config.yaml
head_dim: 32
vocab_size: 2048
norm: "rmsnorm"
rope_fraction: 1.0
attn_scale: 0.177
bias: "none"
tie_embeddings: false
init_std_up: 0.0353
grad_clip: 0.5
decay_shape: "linear"
batch_tokens: 131072
doc_mask: true
Each number is 50 + 12 x the weight over its row's rms, rounded and kept within 0 to 99. Layers, rows and columns count from 0. The size before them is the row's rms in percent of the matrix's.

# down: layer 7 MLP down (transposed), 1024x384, rms 0.0353, rows 498-509, columns 192-383
# gate: layer 7 MLP gate, 1024x384, rms 0.0354, rows 499-510, columns 192-383
# up: layer 7 MLP up, 1024x384, rms 0.0351, rows 499-510, columns 192-383
down498 101:52 53 35 49 51 55 41 45 30 68 45 39 45 44 48 36 51 52 48 39 28 38 50 50 29 54 70 59 56 62 47 64 52 39 56 54 44 42 42 45 39 27 60 43 66 55 57 44 35 27 27 41 45 74 71 36 50 49 34 58 58 29 42 75 41 36 16 56 49 43 40 59 71 52 64 36 55 39 51 54 64 86 50 58 73 46 21 69 49 59 41 59 41 48 66 30 57 37 60 28 59 60 57 37 54 39 44 66 47 65 48 49 48 53 78 47 53 39 52 35 51 50 48 43 44 45 58 42 53 81 41 58 49 24 61 67 53 57 59 44 60 55 47 42 42 55 62 42 59 47 69 57 62 46 28 33 46 51 50 56 55 46 51 27 38 50 48 44 54 47 42 59 45 44 36 47 44 69 34 66 68 55 41 33 50 41 44 45 48 42 43 46
gate499 114:33 54 39 60 57 27 40 57 39 65 45 42 50 63 68 72 41 45 38 57 58 58 29 54 84 51 44 50 60 45 42 49 53 60 21 51 43 78 48 55 60 62 38 63 49 45 46 54 39 67 37 50 60 46 58 50 37 30 38 67 60 61 58 57 47 40 45 34 62 45 56 43 38 63 42 48 55 64 64 56 64 52 41 49 51 20 66 48 50 39 37 50 46 69 50 60 37 40 65 74 60 31 38 45 55 55 68 45 49 42 39 69 38 30 28 48 42 58 49 66 30 44 69 66 55 45 38 35 56 40 54 57 59 68 28 31 77 71 51 36 46 60 70 56 53 59 48 64 29 35 44 25 44 25 51 66 44 55 59 37 47 45 24 51 47 52 73 33 36 37 49 56 55 57 55 47 51 42 34 47 52 57 41 54 66 45 51 54 61 53 40 40
up499 116:56 34 53 58 38 37 40 68 63 37 59 62 39 52 45 37 37 54 58 67 47 47 41 42 49 59 26 39 43 65 43 77 50 45 54 65 48 47 58 62 53 38 45 64 53 61 51 52 74 46 62 54 68 68 56 63 75 67 59 68 45 36 30 64 29 54 37 38 75 60 50 47 37 51 78 55 49 46 48 49 47 67 35 58 48 58 49 60 58 37 23 35 57 49 45 37 52 51 54 70 42 53 54 37 41 44 60 48 59 42 50 33 57 63 45 61 34 68 56 38 51 33 44 37 29 45 74 59 27 83 58 37 40 48 54 27 53 73 23 56 63 51 41 47 55 54 57 50 47 55 31 47 39 48 73 51 68 47 60 53 38 48 43 45 44 47 41 69 52 61 66 50 70 52 57 28 53 75 50 55 60 52 59 64 53 36 60 32 68 56 45 59
down499 102:60 56 49 67 37 44 74 68 62 57 54 54 37 61 49 64 58 70 53 39 57 42 47 34 55 56 33 42 50 53 50 39 50 50 43 49 74 30 55 49 20 41 65 59 60 62 45 43 56 38 71 57 67 62 59 50 80 63 47 50 44 43 49 41 47 45 45 51 62 45 55 68 85 46 79 45 63 48 47 75 48 35 56 52 61 63 45 72 53 51 53 74 38 37 61 51 54 45 63 38 50 56 46 34 36 63 59 58 61 60 45 56 62 57 52 46 57 46 66 66 56 62 41 27 39 43 67 36 47 52 57 52 50 42 53 49 69 57 63 70 47 47 46 56 36 42 50 43 60 57 50 47 56 53 40 49 59 66 61 34 43 49 63 46 44 52 52 40 51 74 56 62 39 59 58 65 42 69 42 33 37 44 29 53 46 37 34 35 42 40 52 65
gate500 093:32 42 49 70 52 71 60 40 54 35 58 38 41 38 61 50 35 77 50 63 41 63 46 41 46 49 45 42 38 48 46 35 70 21 43 41 59 54 44 35 37 61 51 55 33 51 36 38 51 57 45 68 41 33 38 64 51 50 58 55 59 54 52 35 72 62 38 59 39 64 48 49 61 51 40 51 62 62 56 28 51 66 36 65 46 35 47 23 47 38 60 60 56 44 79 21 54 49 52 26 59 59 47 46 62 64 39 43 55 65 34 36 74 35 42 57 51 44 70 45 47 56 51 41 45 41 53 48 69 49 64 32 34 61 47 46 51 34 41 43 47 60 61 77 29 47 53 38 38 59 44 54 53 57 53 59 45 53 38 60 58 45 62 56 69 67 53 42 54 37 43 42 39 60 44 44 35 51 53 51 54 56 50 45 34 66 21 33 46 38 66 47
up500 091:50 68 39 50 67 38 61 44 44 53 51 46 45 40 54 37 59 54 50 33 38 44 45 65 28 54 42 45 48 52 48 44 66 59 52 27 43 64 67 76 83 57 56 27 64 62 34 34 35 40 48 67 48 41 40 50 74 52 54 47 59 52 62 46 45 47 43 54 48 53 54 57 64 36 24 48 43 44 46 37 44 37 46 46 33 15 29 72 47 52 43 41 45 35 49 43 39 56 47 41 39 36 55 43 58 61 42 73 54 40 60 55 45 56 36 57 57 50 50 41 63 42 31 52 56 43 62 49 62 68 56 42 32 59 48 58 59 43 54 56 68 33 73 50 56 41 43 58 65 38 57 48 57 38 49 31 55 51 35 60 81 71 49 61 53 37 39 59 42 48 53 51 39 47 48 52 50 47 50 58 46 70 42 44 51 48 39 47 48 47 59 65
down500 097:52 55 57 35 61 55 55 41 55 28 43 30 65 32 39 66 71 62 25 32 67 48 48 62 19 48 52 45 50 51 52 57 69 51 57 40 51 40 57 54 58 37 68 32 39 55 52 49 50 32 60 73 55 44 57 57 33 54 48 50 50 49 50 52 27 53 46 70 58 42 47 58 43 66 66 52 48 56 51 53 69 49 45 63 58 51 54 46 44 49 63 51 57 73 69 56 38 45 38 39 49 60 37 35 55 63 54 43 48 34 32 53 55 57 43 55 46 57 56 48 42 40 52 54 70 51 48 30 33 61 66 64 35 20 54 42 48 40 12 35 44 56 51 52 39 49 61 55 74 36 43 40 60 44 48 53 49 51 83 48 46 41 52 75 78 32 36 34 31 26 32 67 70 53 34 55 41 48 28 53 46 38 46 48 37 52 52 43 67 47 60 62
gate501 111:57 42 48 40 35 52 45 31 63 59 51 55 52 34 53 23 43 43 48 55 64 41 32 60 40 60 55 61 68 51 39 60 44 55 39 42 48 60 27 58 64 39 37 50 39 30 46 42 34 47 44 51 58 42 61 56 42 70 55 50 28 41 50 23 67 41 66 50 47 45 74 50 42 42 44 62 41 57 50 43 45 55 35 54 55 47 10 45 49 56 47 52 29 48 70 50 61 61 62 50 58 37 34 54 51 51 30 46 54 61 41 63 58 48 75 37 46 71 60 47 58 39 52 50 48 63 36 62 45 38 52 39 36 64 55 59 65 43 34 68 37 56 54 28 47 39 60 51 35 48 77 32 45 49 51 40 47 41 51 81 23 53 49 48 63 24 50 68 68 70 61 60 41 70 64 61 85 72 42 56 62 59 45 42 54 56 56 69 46 34 46 63
up501 103:54 62 43 50 71 46 53 58 27 52 49 38 43 55 57 57 49 26 41 67 43 46 69 37 44 36 69 46 32 50 64 47 69 52 65 41 47 36 52 45 42 55 68 54 44 63 50 61 60 41 57 47 42 48 36 63 60 36 58 43 49 71 47 55 33 42 18 44 63 43 52 55 65 60 44 65 58 56 60 64 49 59 55 52 47 28 69 50 43 49 64 56 59 45 50 48 47 39 49 69 59 37 28 49 62 43 74 56 46 61 44 39 47 53 45 55 51 42 48 51 30 57 66 57 63 30 62 50 52 47 57 49 42 47 47 57 53 40 63 34 55 37 47 44 30 51 40 45 63 54 34 51 58 48 47 52 51 57 45 38 56 49 43 40 24 66 50 48 40 26 64 39 63 38 26 34 22 55 51 55 64 58 43 46 56 52 49 30 40 59 43 42
down501 103:43 58 80 56 40 61 63 43 57 76 52 48 41 72 36 52 66 85 47 59 52 47 60 45 45 54 43 58 51 83 51 59 56 51 49 27 46 52 28 48 46 40 56 51 56 36 73 64 57 47 41 52 51 76 41 47 46 60 38 54 43 48 53 29 50 38 50 70 65 53 71 72 68 44 43 57 46 59 46 47 66 48 40 39 40 42 66 59 47 65 40 54 63 25 45 54 58 33 44 33 40 48 38 48 53 46 63 42 70 34 53 46 64 61 29 43 42 35 57 57 36 65 62 49 48 48 42 61 52 44 54 65 61 34 25 61 66 54 62 50 46 63 50 60 51 58 58 37 54 55 28 43 27 52 41 35 41 48 55 75 44 47 37 33 33 44 50 40 53 54 49 55 31 47 17 61 32 39 30 55 47 71 65 35 37 54 70 51 51 45 62 44
gate502 096:38 65 44 67 43 33 46 45 60 28 44 45 47 36 46 61 40 35 45 39 47 47 33 42 59 71 38 66 60 41 67 52 41 64 51 54 51 38 40 61 63 51 37 37 53 41 36 61 59 58 54 40 43 53 54 47 68 37 53 45 57 65 42 80 40 51 61 65 54 53 75 51 48 48 55 66 74 25 40 54 44 64 61 41 64 53 66 55 44 36 30 50 57 37 55 46 59 48 63 46 49 62 37 75 09 41 46 65 54 18 62 68 42 54 26 59 54 49 55 38 43 61 51 36 40 53 63 66 61 57 48 43 33 49 46 52 46 63 50 56 51 41 46 67 46 27 53 43 36 51 25 40 48 59 57 46 38 56 70 82 48 58 46 36 74 47 64 77 56 35 28 53 39 60 45 36 66 57 42 56 42 38 29 63 40 54 73 52 71 37 57 41
up502 106:27 46 66 58 57 48 66 41 35 65 27 30 88 52 55 33 63 74 34 50 47 56 47 43 58 70 49 36 56 33 59 53 44 33 56 46 38 55 64 35 25 34 51 45 41 53 41 65 42 58 45 34 34 47 64 34 39 55 28 43 66 50 56 72 57 80 37 60 63 50 59 32 35 43 41 52 38 53 39 35 23 52 43 57 48 49 65 69 71 50 55 60 43 59 36 49 72 51 53 58 32 39 51 40 41 48 68 47 54 73 54 50 45 45 43 45 64 54 62 62 49 47 57 60 48 56 64 45 48 53 38 50 48 27 46 57 60 51 45 49 37 35 42 51 47 14 35 42 40 33 43 34 42 54 66 56 51 49 36 54 58 43 66 31 56 50 40 45 40 42 46 39 42 71 63 61 42 60 50 20 68 84 50 54 55 28 56 63 74 54 49 72
down502 106:44 46 55 49 41 59 52 37 49 52 53 28 50 53 43 49 50 53 49 66 33 73 50 42 55 40 34 50 57 43 56 45 60 50 43 35 63 51 51 52 47 21 65 62 20 72 47 50 40 55 35 50 63 39 45 32 36 60 50 56 43 33 48 78 41 56 45 46 53 62 53 51 21 38 57 58 59 33 61 39 56 65 40 45 63 50 74 55 70 63 41 58 48 70 34 21 51 44 45 53 29 49 35 41 51 69 76 49 58 73 54 69 51 50 41 43 53 66 61 54 46 23 75 28 50 46 61 55 58 50 47 49 62 51 47 33 61 64 53 34 27 48 30 23 56 21 57 53 57 44 60 56 50 41 43 69 46 50 63 50 57 30 53 46 42 41 58 60 50 54 63 20 45 70 61 30 78 51 47 67 34 58 77 53 45 45 53 65 78 36 56 61
gate503 098:56 39 68 57 73 44 41 28 54 53 61 60 50 40 44 65 46 50 28 24 52 28 57 38 69 52 42 52 31 55 25 58 39 56 42 58 37 48 44 24 49 73 48 52 53 40 48 47 56 65 55 42 32 22 55 45 29 46 36 58 58 60 47 58 50 36 51 59 24 60 52 48 46 78 46 48 48 67 44 31 40 58 54 57 56 58 66 63 50 44 58 41 36 31 41 36 62 59 48 65 50 40 33 59 46 49 46 40 38 64 68 62 40 33 55 38 65 53 40 61 69 39 49 39 60 48 55 58 55 52 44 62 50 38 43 48 46 37 49 48 57 48 46 42 40 31 47 51 41 38 65 49 59 44 40 41 29 50 40 77 46 45 67 53 55 59 52 49 30 39 24 55 46 29 55 83 63 57 52 51 61 30 49 47 41 43 62 67 63 73 65 46
up503 095:50 46 53 59 57 47 72 46 65 31 63 43 36 39 31 53 57 53 44 58 51 37 48 24 55 55 46 50 14 42 31 77 42 61 56 60 38 56 49 33 86 45 48 64 29 47 34 50 46 63 45 46 26 41 54 40 60 50 45 65 71 46 50 30 48 56 52 57 50 59 36 47 57 81 46 53 70 46 33 38 60 70 42 53 34 64 34 54 45 42 49 65 54 53 57 48 41 45 56 52 71 33 48 66 44 61 53 46 42 48 70 52 55 40 44 52 53 44 26 50 55 51 55 24 41 51 44 42 58 42 60 67 42 33 24 58 55 44 67 49 67 44 41 47 40 56 49 49 42 36 50 33 56 47 20 52 44 40 48 73 50 79 41 47 63 50 44 46 42 42 40 65 46 38 50 54 55 54 44 54 42 40 34 44 43 44 73 50 46 51 60 75
down503 101:47 66 57 46 55 52 39 49 31 41 43 35 49 69 50 66 53 33 27 42 55 41 38 35 80 30 38 77 35 40 42 54 51 35 52 52 49 62 57 51 57 56 49 45 44 57 65 47 58 60 44 55 36 36 36 40 43 33 74 50 45 37 34 52 64 50 55 56 72 46 38 49 71 52 66 46 59 50 33 50 59 53 63 68 65 46 62 51 42 33 61 43 75 54 56 42 30 43 65 50 60 36 53 51 55 77 46 45 65 84 58 53 61 37 42 64 41 60 32 51 53 40 37 30 51 65 32 73 58 53 35 40 39 51 30 45 48 35 62 42 60 37 41 53 40 38 43 55 28 59 40 47 45 67 41 60 61 48 59 54 50 53 61 68 67 46 26 58 58 66 51 33 63 42 48 39 56 56 37 48 31 57 48 55 41 50 40 54 54 67 44 56
gate504 094:48 29 56 47 60 57 64 47 45 39 47 37 46 49 61 55 54 39 42 47 41 40 39 60 56 47 61 52 59 56 56 57 36 50 51 53 74 57 42 53 67 15 40 60 33 51 33 65 45 31 48 71 20 35 53 64 65 35 36 59 62 63 48 59 43 38 40 49 72 33 53 54 57 50 42 46 53 50 65 38 42 64 50 55 53 62 57 50 57 56 20 75 35 27 39 37 38 35 56 41 32 32 45 38 50 53 55 55 62 57 60 60 62 46 70 33 49 67 48 48 30 46 60 43 54 31 58 56 44 45 55 46 63 46 47 68 45 43 55 50 47 52 55 46 62 48 55 35 40 21 55 39 67 63 32 29 68 53 39 43 52 43 41 49 50 36 54 56 62 48 73 48 62 15 22 37 32 49 36 60 54 48 48 52 53 42 56 49 37 39 43 41
up504 101:41 57 25 67 38 70 45 62 63 40 42 51 70 46 47 67 47 54 46 70 39 43 50 46 50 38 49 47 55 65 44 46 39 54 56 47 57 55 43 20 41 49 35 39 70 47 48 58 53 40 27 49 33 30 46 60 49 46 45 55 51 63 63 44 40 49 68 62 53 35 62 42 41 76 55 52 48 30 37 61 68 55 67 62 62 61 61 41 51 52 48 64 52 55 56 53 44 35 38 51 15 48 77 47 48 45 71 51 55 52 60 43 69 49 70 54 78 55 42 48 52 44 46 38 62 53 49 37 46 49 42 49 50 51 64 18 43 34 64 52 55 37 56 63 44 39 39 51 50 37 62 26 55 66 52 53 35 60 55 30 50 56 34 50 71 23 73 36 57 63 79 48 54 54 46 54 47 37 33 41 50 55 81 67 41 45 46 41 61 53 70 49
down504 102:46 52 42 48 31 41 74 27 47 72 62 50 38 49 40 52 55 54 69 48 44 67 45 39 41 49 48 55 32 41 64 51 48 55 62 41 57 28 52 24 38 40 66 42 67 53 49 56 58 67 54 44 55 54 32 49 26 51 52 45 35 46 43 38 67 71 55 35 45 57 38 43 61 58 69 54 46 55 52 70 53 25 24 72 58 51 52 78 26 55 62 30 59 77 55 42 50 73 56 43 48 41 30 56 38 54 37 53 40 45 58 25 53 53 30 70 35 41 50 48 35 41 49 70 49 48 40 57 71 60 61 53 33 49 40 68 51 29 50 37 52 61 45 49 45 59 49 64 67 61 43 31 37 48 46 63 54 56 36 70 53 72 63 55 31 51 35 65 52 57 42 49 35 65 56 44 44 42 54 37 25 50 56 44 53 47 51 48 56 30 26 40
gate505 096:53 40 22 71 44 50 41 42 35 46 56 48 30 58 20 45 47 46 59 43 62 63 66 63 61 36 36 45 45 57 60 86 63 38 49 42 48 70 41 43 53 49 58 48 41 52 43 51 53 35 66 51 57 36 60 39 50 57 57 65 71 59 34 53 58 68 43 63 61 51 31 42 48 46 65 44 56 35 50 25 54 61 54 46 33 33 69 75 63 33 37 48 46 57 50 65 49 63 58 58 64 62 76 44 59 46 41 47 51 59 29 34 51 40 45 46 39 52 39 43 36 53 61 52 49 76 33 37 56 40 52 63 51 40 56 56 65 40 59 47 53 54 37 36 58 48 71 61 39 59 63 54 45 61 70 62 62 64 48 59 29 45 66 67 49 35 51 38 36 61 69 62 43 59 78 47 63 52 27 63 75 66 44 58 52 50 54 38 50 57 74 52
up505 102:45 49 63 45 56 44 49 60 34 60 38 62 62 38 43 48 40 62 49 61 45 46 55 08 50 38 34 52 55 27 36 41 48 33 73 24 63 45 49 46 70 60 36 27 22 51 61 36 36 50 77 69 39 57 64 45 33 53 54 50 32 34 43 46 48 49 47 61 68 50 49 57 44 59 59 59 51 40 43 58 36 35 60 61 47 45 38 41 68 52 45 76 45 58 61 39 49 60 39 81 61 53 51 48 53 38 52 69 46 59 57 47 44 60 53 52 39 33 52 68 45 56 38 54 56 55 58 36 35 50 47 52 44 49 81 62 47 50 55 67 36 30 55 48 25 61 53 45 58 60 24 72 64 49 50 69 56 46 49 46 57 42 39 35 43 52 28 62 51 38 65 66 51 53 46 51 51 66 59 62 44 46 46 48 79 46 43 53 31 51 73 40
down505 099:37 57 57 41 43 76 44 39 41 48 56 65 40 54 50 39 49 58 34 60 73 59 30 52 42 47 52 52 50 36 33 26 45 41 63 70 39 46 80 29 53 57 60 47 56 65 53 59 49 58 60 63 54 64 35 53 63 63 40 38 45 43 38 38 41 24 45 54 48 54 37 46 58 52 47 74 43 44 59 49 33 54 30 38 64 38 50 43 43 28 51 41 43 50 55 23 55 49 58 57 29 52 57 38 64 37 33 63 51 26 53 40 45 53 63 36 67 59 56 55 65 51 43 48 46 24 26 53 44 57 42 53 61 51 50 38 68 58 40 58 33 70 63 33 55 54 51 28 35 44 41 41 62 40 51 60 52 76 52 49 70 30 53 38 40 45 45 44 35 44 67 54 59 58 51 40 37 56 59 54 41 36 57 45 67 48 47 47 64 47 51 37
gate506 103:55 40 39 51 37 29 63 45 43 56 50 72 52 26 44 62 49 45 65 52 65 58 47 59 46 61 64 57 57 43 47 27 31 64 31 40 65 31 35 36 53 30 31 57 42 34 22 50 39 57 31 46 61 55 59 51 74 43 39 60 53 71 69 46 36 33 49 59 39 45 42 53 54 55 46 55 58 56 57 41 60 44 60 45 59 42 51 56 41 31 40 41 47 57 65 45 46 40 49 38 35 22 44 22 80 52 23 48 25 36 50 57 57 50 38 49 51 49 53 52 67 46 63 44 62 46 55 64 63 68 33 47 34 35 49 50 55 26 34 48 50 35 79 56 57 54 42 60 62 43 47 57 45 67 55 43 44 38 46 39 78 38 62 47 09 62 46 51 55 44 55 58 56 53 56 30 54 38 51 36 50 56 59 35 59 35 59 70 56 55 39 66
up506 099:34 19 34 44 51 40 39 28 58 47 52 39 47 40 33 45 47 59 42 36 56 74 63 49 61 39 49 59 27 73 71 48 41 39 61 44 39 45 56 67 49 65 48 55 42 68 26 52 66 59 47 55 41 50 55 45 61 48 58 47 38 29 49 54 40 59 45 49 40 56 45 36 54 51 60 44 67 62 46 62 55 47 67 49 48 40 66 54 37 59 60 67 37 70 39 57 57 37 50 68 35 32 62 48 72 52 49 69 64 37 52 34 59 34 59 60 43 75 38 38 42 55 32 42 75 52 33 39 48 53 52 58 54 44 59 41 55 62 53 39 67 33 59 68 69 58 52 42 49 51 48 55 50 53 60 76 32 82 35 62 72 49 57 59 46 24 53 57 51 66 51 48 47 61 59 40 44 34 63 62 80 46 61 43 64 71 42 42 60 64 62 45
down506 097:72 54 38 62 35 55 36 61 46 41 41 61 68 38 47 50 63 48 25 63 54 58 45 43 39 33 58 52 56 62 53 58 56 50 46 62 40 66 35 39 64 49 72 57 61 60 59 33 66 40 77 26 43 53 45 63 64 68 65 47 27 53 52 57 54 51 60 63 50 56 45 49 38 34 58 38 36 55 57 44 41 61 45 60 50 58 33 49 32 42 63 45 47 58 45 34 68 56 55 42 59 51 62 60 35 29 69 32 57 60 46 51 41 30 53 55 49 54 47 47 73 42 38 59 40 71 70 49 48 39 43 30 45 40 27 74 58 60 50 40 69 46 46 39 49 48 37 37 49 57 38 49 33 59 56 50 26 46 45 34 43 60 60 46 63 15 64 47 49 39 52 65 40 35 36 49 38 63 67 62 60 42 44 59 44 37 78 63 53 46 52 59
gate507 095:65 55 42 50 28 41 45 64 61 61 53 69 55 24 53 46 48 50 58 53 55 50 42 48 44 35 91 43 49 55 50 39 63 50 72 48 36 63 50 40 44 50 55 50 36 54 66 61 44 70 56 61 64 52 45 51 42 47 29 42 54 31 34 45 49 36 32 43 62 36 33 55 63 30 52 65 60 42 41 44 67 67 51 71 51 56 54 72 56 58 56 45 22 67 55 62 46 50 61 69 62 49 63 54 52 46 39 46 51 70 45 67 34 41 41 73 80 54 62 34 56 47 56 63 26 49 56 28 62 57 53 54 74 36 37 73 61 50 39 62 51 47 50 55 48 42 56 31 39 41 50 61 38 44 56 55 46 66 52 54 56 50 53 42 47 55 51 40 68 59 39 44 43 48 68 32 53 42 50 42 50 50 44 61 37 59 54 30 49 57 49 55
up507 098:52 65 59 42 49 56 58 43 40 56 29 52 54 36 46 47 60 56 48 55 48 29 61 51 58 66 29 49 50 50 59 56 55 48 30 59 32 45 74 52 24 46 54 46 31 46 53 67 42 50 62 71 47 59 58 39 50 70 35 49 28 46 57 43 45 61 24 54 43 48 56 55 69 80 53 49 39 87 49 52 48 47 77 43 40 72 48 44 55 54 61 49 64 31 49 65 60 46 72 59 47 35 35 52 28 44 59 51 31 39 41 61 72 40 52 43 40 50 67 33 46 50 46 39 54 27 42 57 42 60 44 58 42 44 60 62 51 49 52 51 45 43 56 57 57 38 56 63 50 29 57 46 58 67 34 36 61 49 59 17 52 61 47 58 50 36 51 49 44 52 51 43 36 43 48 62 55 49 42 54 33 52 84 39 62 60 44 78 47 30 54 69
down507 102:40 54 26 45 64 82 47 37 61 49 48 54 40 64 35 37 24 52 47 25 73 63 46 47 40 71 39 55 63 68 50 51 50 44 52 59 52 37 54 27 58 42 55 45 56 60 59 60 42 54 40 63 48 53 59 44 57 55 47 63 55 24 50 57 79 47 60 58 25 63 57 63 66 54 44 79 58 67 65 69 56 61 24 42 17 53 46 45 51 58 61 38 56 38 57 39 39 47 55 48 57 66 51 57 50 55 43 64 51 40 46 29 44 62 33 44 46 30 57 52 71 58 62 32 23 58 61 39 52 29 40 73 67 58 60 51 52 53 50 20 66 45 49 39 36 38 43 43 45 37 46 50 60 62 41 53 40 66 51 37 48 44 56 72 56 69 60 37 42 30 37 45 45 61 42 53 53 46 65 46 58 63 47 57 45 54 32 63 54 34 32 63
gate508 098:38 32 46 65 33 50 28 48 52 68 44 56 50 71 57 47 62 73 48 41 35 39 48 24 49 65 55 30 60 49 39 57 64 40 48 37 35 42 44 51 48 49 51 47 58 48 53 42 61 43 35 46 34 67 46 60 48 49 52 66 60 49 51 42 34 36 59 44 46 28 32 57 42 39 40 44 63 33 39 52 30 46 82 61 56 55 36 53 47 68 38 45 47 72 70 71 49 38 46 59 28 57 70 41 60 40 61 56 66 53 46 50 58 51 35 41 46 75 82 41 54 55 49 50 58 43 50 44 44 41 52 36 53 44 27 56 70 52 69 41 52 50 59 52 50 45 57 61 51 39 49 77 28 43 45 50 61 33 44 58 54 70 37 56 30 52 40 26 36 46 43 41 67 39 29 67 62 36 38 36 50 53 51 51 62 87 79 59 60 43 41 57
up508 101:48 55 45 68 41 50 34 41 60 49 51 49 55 51 39 65 52 65 67 49 55 27 50 44 54 66 44 48 49 32 49 58 59 32 41 40 39 61 42 42 38 70 37 45 64 50 63 53 51 30 35 46 32 75 46 73 43 47 47 57 23 77 62 37 45 43 39 31 52 47 48 60 17 71 48 44 55 52 41 64 42 44 63 52 56 23 36 70 43 56 38 44 55 75 58 39 37 48 58 46 49 55 48 55 45 54 43 73 54 50 63 56 54 40 68 32 50 39 79 45 49 49 55 57 54 56 56 54 28 50 60 42 44 28 47 50 64 49 57 61 55 72 45 57 43 68 46 53 40 54 48 74 36 44 64 41 47 55 77 43 38 63 52 65 30 59 44 28 53 29 44 44 66 45 39 65 22 48 63 30 64 54 53 32 41 59 66 58 57 36 46 44
down508 097:40 49 55 37 41 43 62 50 52 68 55 55 43 69 56 43 55 67 55 60 46 39 58 24 31 42 43 58 55 41 52 54 80 66 47 64 49 39 58 45 63 47 37 37 60 47 26 64 34 49 54 56 49 41 61 57 72 61 43 61 57 43 62 59 44 40 50 50 69 59 48 43 49 72 57 39 54 36 59 56 48 63 44 71 53 35 35 47 53 62 59 68 50 51 61 45 44 60 60 41 77 47 78 55 44 46 59 62 60 13 61 45 50 58 63 63 40 62 59 50 57 74 58 33 51 45 42 52 43 38 39 51 35 32 31 40 47 46 59 56 70 59 34 61 53 45 39 27 59 65 72 57 49 48 57 65 63 55 31 34 69 64 60 53 62 33 60 55 34 26 46 55 49 62 46 50 38 34 56 65 40 67 31 41 43 50 25 56 62 57 53 54
gate509 104:38 62 67 67 53 72 32 37 45 60 65 29 45 37 51 55 54 29 33 48 53 68 58 50 43 27 46 56 46 53 29 59 55 80 63 28 55 64 54 60 71 51 23 61 43 50 47 43 42 40 56 48 64 51 44 55 71 46 47 45 62 56 64 57 27 62 41 41 48 58 26 70 58 41 65 60 60 38 36 59 71 67 49 53 35 58 51 40 25 55 39 45 32 49 48 61 55 49 23 61 66 59 52 36 41 61 53 63 67 56 51 68 43 62 63 76 56 46 19 58 72 22 53 28 58 62 67 54 50 45 41 44 71 33 39 50 43 43 64 66 45 44 66 49 46 32 49 31 29 50 56 57 54 42 72 60 46 67 35 49 61 73 57 54 43 46 62 44 42 41 34 52 64 69 58 60 45 27 69 39 59 40 66 57 63 46 51 20 47 48 52 76
up509 094:35 28 44 35 47 61 58 46 68 48 40 51 49 50 46 41 43 77 45 44 54 77 50 43 48 31 69 42 47 35 56 57 31 71 48 37 71 43 75 58 51 40 43 60 60 55 37 26 48 57 50 60 46 56 24 55 57 43 29 44 33 51 31 46 75 48 54 42 60 65 44 41 56 71 47 41 66 45 52 62 54 37 25 33 39 36 61 44 35 55 51 48 72 61 67 37 72 49 55 40 43 68 60 32 35 61 34 28 51 55 29 55 46 37 38 33 74 50 47 19 55 37 72 39 59 47 59 42 43 63 54 50 53 63 55 39 43 54 73 34 52 34 42 51 58 48 62 75 61 48 43 45 26 48 60 32 41 60 60 54 70 60 53 67 32 54 32 34 59 48 45 54 68 66 51 52 56 52 43 48 48 39 41 53 45 45 65 52 45 53 62 63
down509 098:38 44 33 35 61 38 64 42 47 42 35 46 47 28 42 41 68 70 52 51 73 64 48 64 51 64 81 54 49 47 74 69 51 37 36 72 43 54 55 56 50 69 58 59 49 54 54 52 37 50 62 58 29 26 62 70 34 58 70 66 48 35 42 58 51 62 46 42 60 55 57 39 45 51 46 74 57 56 59 63 40 23 47 16 47 54 42 42 50 46 55 55 54 56 20 43 54 47 64 36 45 48 57 32 42 44 46 37 44 50 51 47 63 39 36 56 43 59 69 28 48 48 54 71 09 35 47 45 64 45 36 23 48 48 44 53 52 38 53 48 50 52 50 66 55 38 71 60 70 45 45 44 49 49 54 50 42 55 54 30 47 53 52 68 33 50 49 39 64 73 39 67 22 55 64 59 39 68 57 38 48 60 55 47 24 65 57 82 65 59 51 51
gate510 100:24 86 67 50 45 59 55 54 37 53 46 69 49 43 73 58 36 49 35 43 51 51 46 38 29 53 50 41 44 33 68 65 47 45 75 71 51 58 41 55 60 40 50 56 53 56 58 54 58 44 35 51 51 57 23 67 27 52 48 56 46 51 51 45 51 51 51 51 41 42 42 46 32 60 26 53 34 66 44 30 47 26 51 87 64 61 50 63 36 47 54 29 46 60 47 48 62 59 71 61 36 57 39 34 52 36 51 46 52 44 54 56 42 58 30 42 47 31 61 67 52 49 46 44 43 28 67 55 58 57 72 49 43 53 54 63 60 75 53 50 54 47 50 60 58 29 23 44 54 61 57 60 47 67 45 42 36 52 41 45 61 45 33 55 52 61 66 50 38 52 37 43 56 61 67 53 56 40 41 37 42 51 45 58 48 46 47 54 47 69 42 50
up510 099:53 37 52 64 48 55 65 59 48 66 58 66 61 44 44 32 45 47 50 54 67 43 52 62 60 58 55 50 38 42 52 67 47 44 47 45 42 66 70 63 54 26 54 67 45 58 55 54 57 57 43 56 63 54 67 64 43 55 49 50 41 55 50 30 68 63 61 42 55 28 49 43 62 53 71 58 68 32 64 63 32 45 48 59 44 42 49 47 63 48 34 18 71 40 37 50 43 58 61 28 40 55 71 54 50 32 57 44 50 41 58 30 28 37 50 47 35 42 45 61 20 40 45 43 51 63 60 47 50 35 61 42 59 65 47 48 54 59 56 60 59 54 49 39 66 38 51 37 58 45 65 73 58 47 48 73 53 45 47 60 54 49 57 58 53 45 54 45 68 15 40 61 73 53 54 64 71 38 64 37 63 54 55 43 42 55 68 39 53 49 66 55